Each number is 50 + 15 x the weight over the matrix's rms, rounded and kept within 0 to 99. Layers, rows and columns count from 0.

# layer 3 MLP up, 512x384, rms 0.176, rows 314-335, columns 128-191
44 66 60 56 46 59 64 63 28 38 69 67 54 60 46 69 15 15 51 45 45 48 40 80 31 60 12 14 69 73 65 49 52 44 54 27 58 45 51 62 50 18 26 52 60 60 55 24 46 47 69 40 57 36 76 56 39 52 50 49 43 57 54 70
51 47 44 71 34 43 63 78 45 53 41 63 36 68 57 34 75 60 43 27 57 58 57 40 42 66 57 47 31 45 58 62 40 35 81 37 56 43 61 23 50 44 61 47 48 34 33 45 41 45 42 60 34 52 43 61 69 48 47 40 33 63 37 72
32 40 58 40 57 39 65 52 41 37 68 43 67 16 40 53 28 32 56 26 31 15 45 48 53 50 57 67 43 82 59 40 37 70 41 45 45 47 37 75 46 30 68 71 45 48 45 30 73 41 52 39 60 45 45 41 52 58 63 29 76 24 58 63
56 50 51 43 23 59 53 34 65 41 53 35 36 77 66 38 37 61 32 70 35 35 14 72 59 40 56 54 19 61 46 60 40 93 64 33 53 40 48 47 70 81 53 56 61 43 58 40 36 24 83 46 56 70 65 61 19 63 51 43 43 63 55 38
60 24 31 44 71 63 44 21 39 60 48 53 63 77 64 56 28 46 83 56 57 17 57 40 59 51 71 39 31 49 53 72 58 66 47 48 38 66 60 63 70 57 32 31 70 29 55 64 66 56 77 43 81 77 59 20 51 58 61 50 38 70 53 50
72 65 40 39 68 64 47 45 52 49 59 67 96 80 58 60 65 66 53 51 47 42 55 57 24 51 31 19 45 27 71 41 36 52 44 42 58 56 62 60 40 18 60 46 23 78 25 71 54 42 57 29 64 23 56 52 28 33 48 59 50 53 56 36
42 40 50 58 38 68 42 55 67 57 87 35 31 52 43 35 54 72 30 81 58 53 60 38 34 46 70 61 48 63 38 27 34 30 40 55 66 42 50 47 65 54 43 65 36 44 44 65 32 63 64 55 48 66 59 57 81 46 49 47 47 84 40 66
28 33 58 80 59 69 26 56 61 61 22 34 66 48 45 44 63 42 29 55 38 44 63 59 75 34 63 59 29 61 40 37 52 55 36 83 39 36 66 58 45 53 36 20 83 35 72 77 49 67 81 49 46 36 67 60 42 34 27 50 58 62 33 63
51 50 57 29 32 55 52 34 48 69 59 78 59 42 88 41 19 20 56 73 29 66 43 44 57 32 50 42 60 34 52 76 35 40 51 40 74 68 65 25 43 49 35 34 51 55 61 43 34 52 68 32 62 60 34 48 40 29 87 36 38 65 24 66
59 38 65 85 49 48 49 49 50 29 45 28 65 62 26 42 58 42 49 45 53 41 55 51 61 53 39 39 62 42 52 63 35 66 49 55 48 32 68 34 53 42 55 59 72 62 66 22 61 56 52 59 72 46 45 37 44 52 69 80 41 71 53 36
62 40 75 52 34 43 47 42 53 45 33 49 61 52 49 53 52 56 46 51 40 52 46 47 52 55 35 64 16 38 58 70 69 54 43 52 32 70 57 82 47 57 53 48 61 69 58 55 14 59 43 22 39 39 32 56 44 69 47 52 46 60 33 37
65 67 59 43 22 37 44 54 65 51 60 35 67 71 48 49 46 44 64 23 40 67 29 55 78 25 36 54 46 40 56 54 47 27 57 48 35 61 50 88 26 44 73 45 48 63 21 39 19 62 53 73 48 42 46 64 36 42 46 51 63 07 46 33
34 54 62 51 55 51 52 66 55 49 62 67 29 48 50 60 64 44 64 77 54 67 61 46 55 43 44 23 37 65 67 57 26 45 48 48 29 61 28 56 44 57 78 42 30 38 54 78 33 67 56 67 53 25 67 66 36 63 32 44 56 38 60 51
41 45 39 50 64 70 73 50 55 30 66 72 52 50 58 47 59 63 40 38 58 76 60 58 41 59 62 94 49 53 45 43 71 44 82 51 47 61 44 46 68 80 69 54 68 54 38 59 46 30 55 74 43 58 76 69 35 24 66 57 12 64 70 45
66 58 58 22 17 66 37 37 58 35 50 37 18 30 36 54 43 73 56 58 38 44 67 58 20 55 53 42 47 52 47 71 45 94 54 55 57 56 40 40 56 21 43 20 41 49 65 28 55 57 36 47 05 55 68 67 25 50 62 42 38 76 61 58
47 27 47 51 40 47 57 48 29 63 61 61 45 45 52 48 42 67 77 46 76 65 42 32 52 69 57 39 52 44 40 40 49 54 44 34 62 57 42 74 70 16 53 44 72 17 50 77 21 74 67 57 36 64 55 45 54 51 51 45 42 48 55 55
67 18 35 58 64 40 57 48 44 61 37 67 44 66 31 52 33 53 70 72 53 27 69 40 51 51 19 32 44 57 39 56 60 68 33 53 42 67 42 72 17 54 31 79 16 50 56 46 53 46 30 48 35 47 65 40 35 50 53 62 31 40 28 59
40 59 61 28 58 42 67 25 41 62 59 22 28 26 79 54 44 56 48 53 60 34 43 65 51 42 39 51 74 38 47 29 67 48 44 61 43 18 35 87 64 56 21 66 65 29 21 54 53 59 43 25 57 39 60 66 36 67 38 55 37 42 41 26
13 42 63 77 58 57 39 38 22 38 33 66 64 44 31 53 63 52 68 19 47 53 74 48 41 54 33 47 34 34 49 31 61 56 56 24 38 86 48 35 64 65 46 49 55 39 29 50 56 50 40 70 37 41 49 30 50 43 55 53 37 19 24 45
59 66 87 48 90 66 67 23 67 72 39 47 54 46 44 59 55 54 36 64 52 55 41 29 79 44 73 64 60 32 56 63 51 71 54 39 47 55 99 38 38 33 48 68 31 39 64 51 45 80 45 46 56 56 53 61 56 49 39 15 46 36 21 39
52 79 63 53 59 63 66 70 49 40 78 60 47 51 75 58 43 31 45 43 46 58 30 63 58 68 36 33 57 45 39 71 42 52 27 33 53 43 32 68 47 48 58 62 48 48 66 44 47 44 59 32 56 39 62 58 51 81 34 62 46 54 30 34
60 56 29 39 65 48 40 61 72 28 56 39 49 52 61 56 59 45 39 10 37 34 62 70 61 77 55 66 52 38 72 27 67 48 65 36 29 17 56 45 31 49 58 79 46 51 85 68 46 93 50 62 17 40 55 49 02 55 78 52 43 43 56 74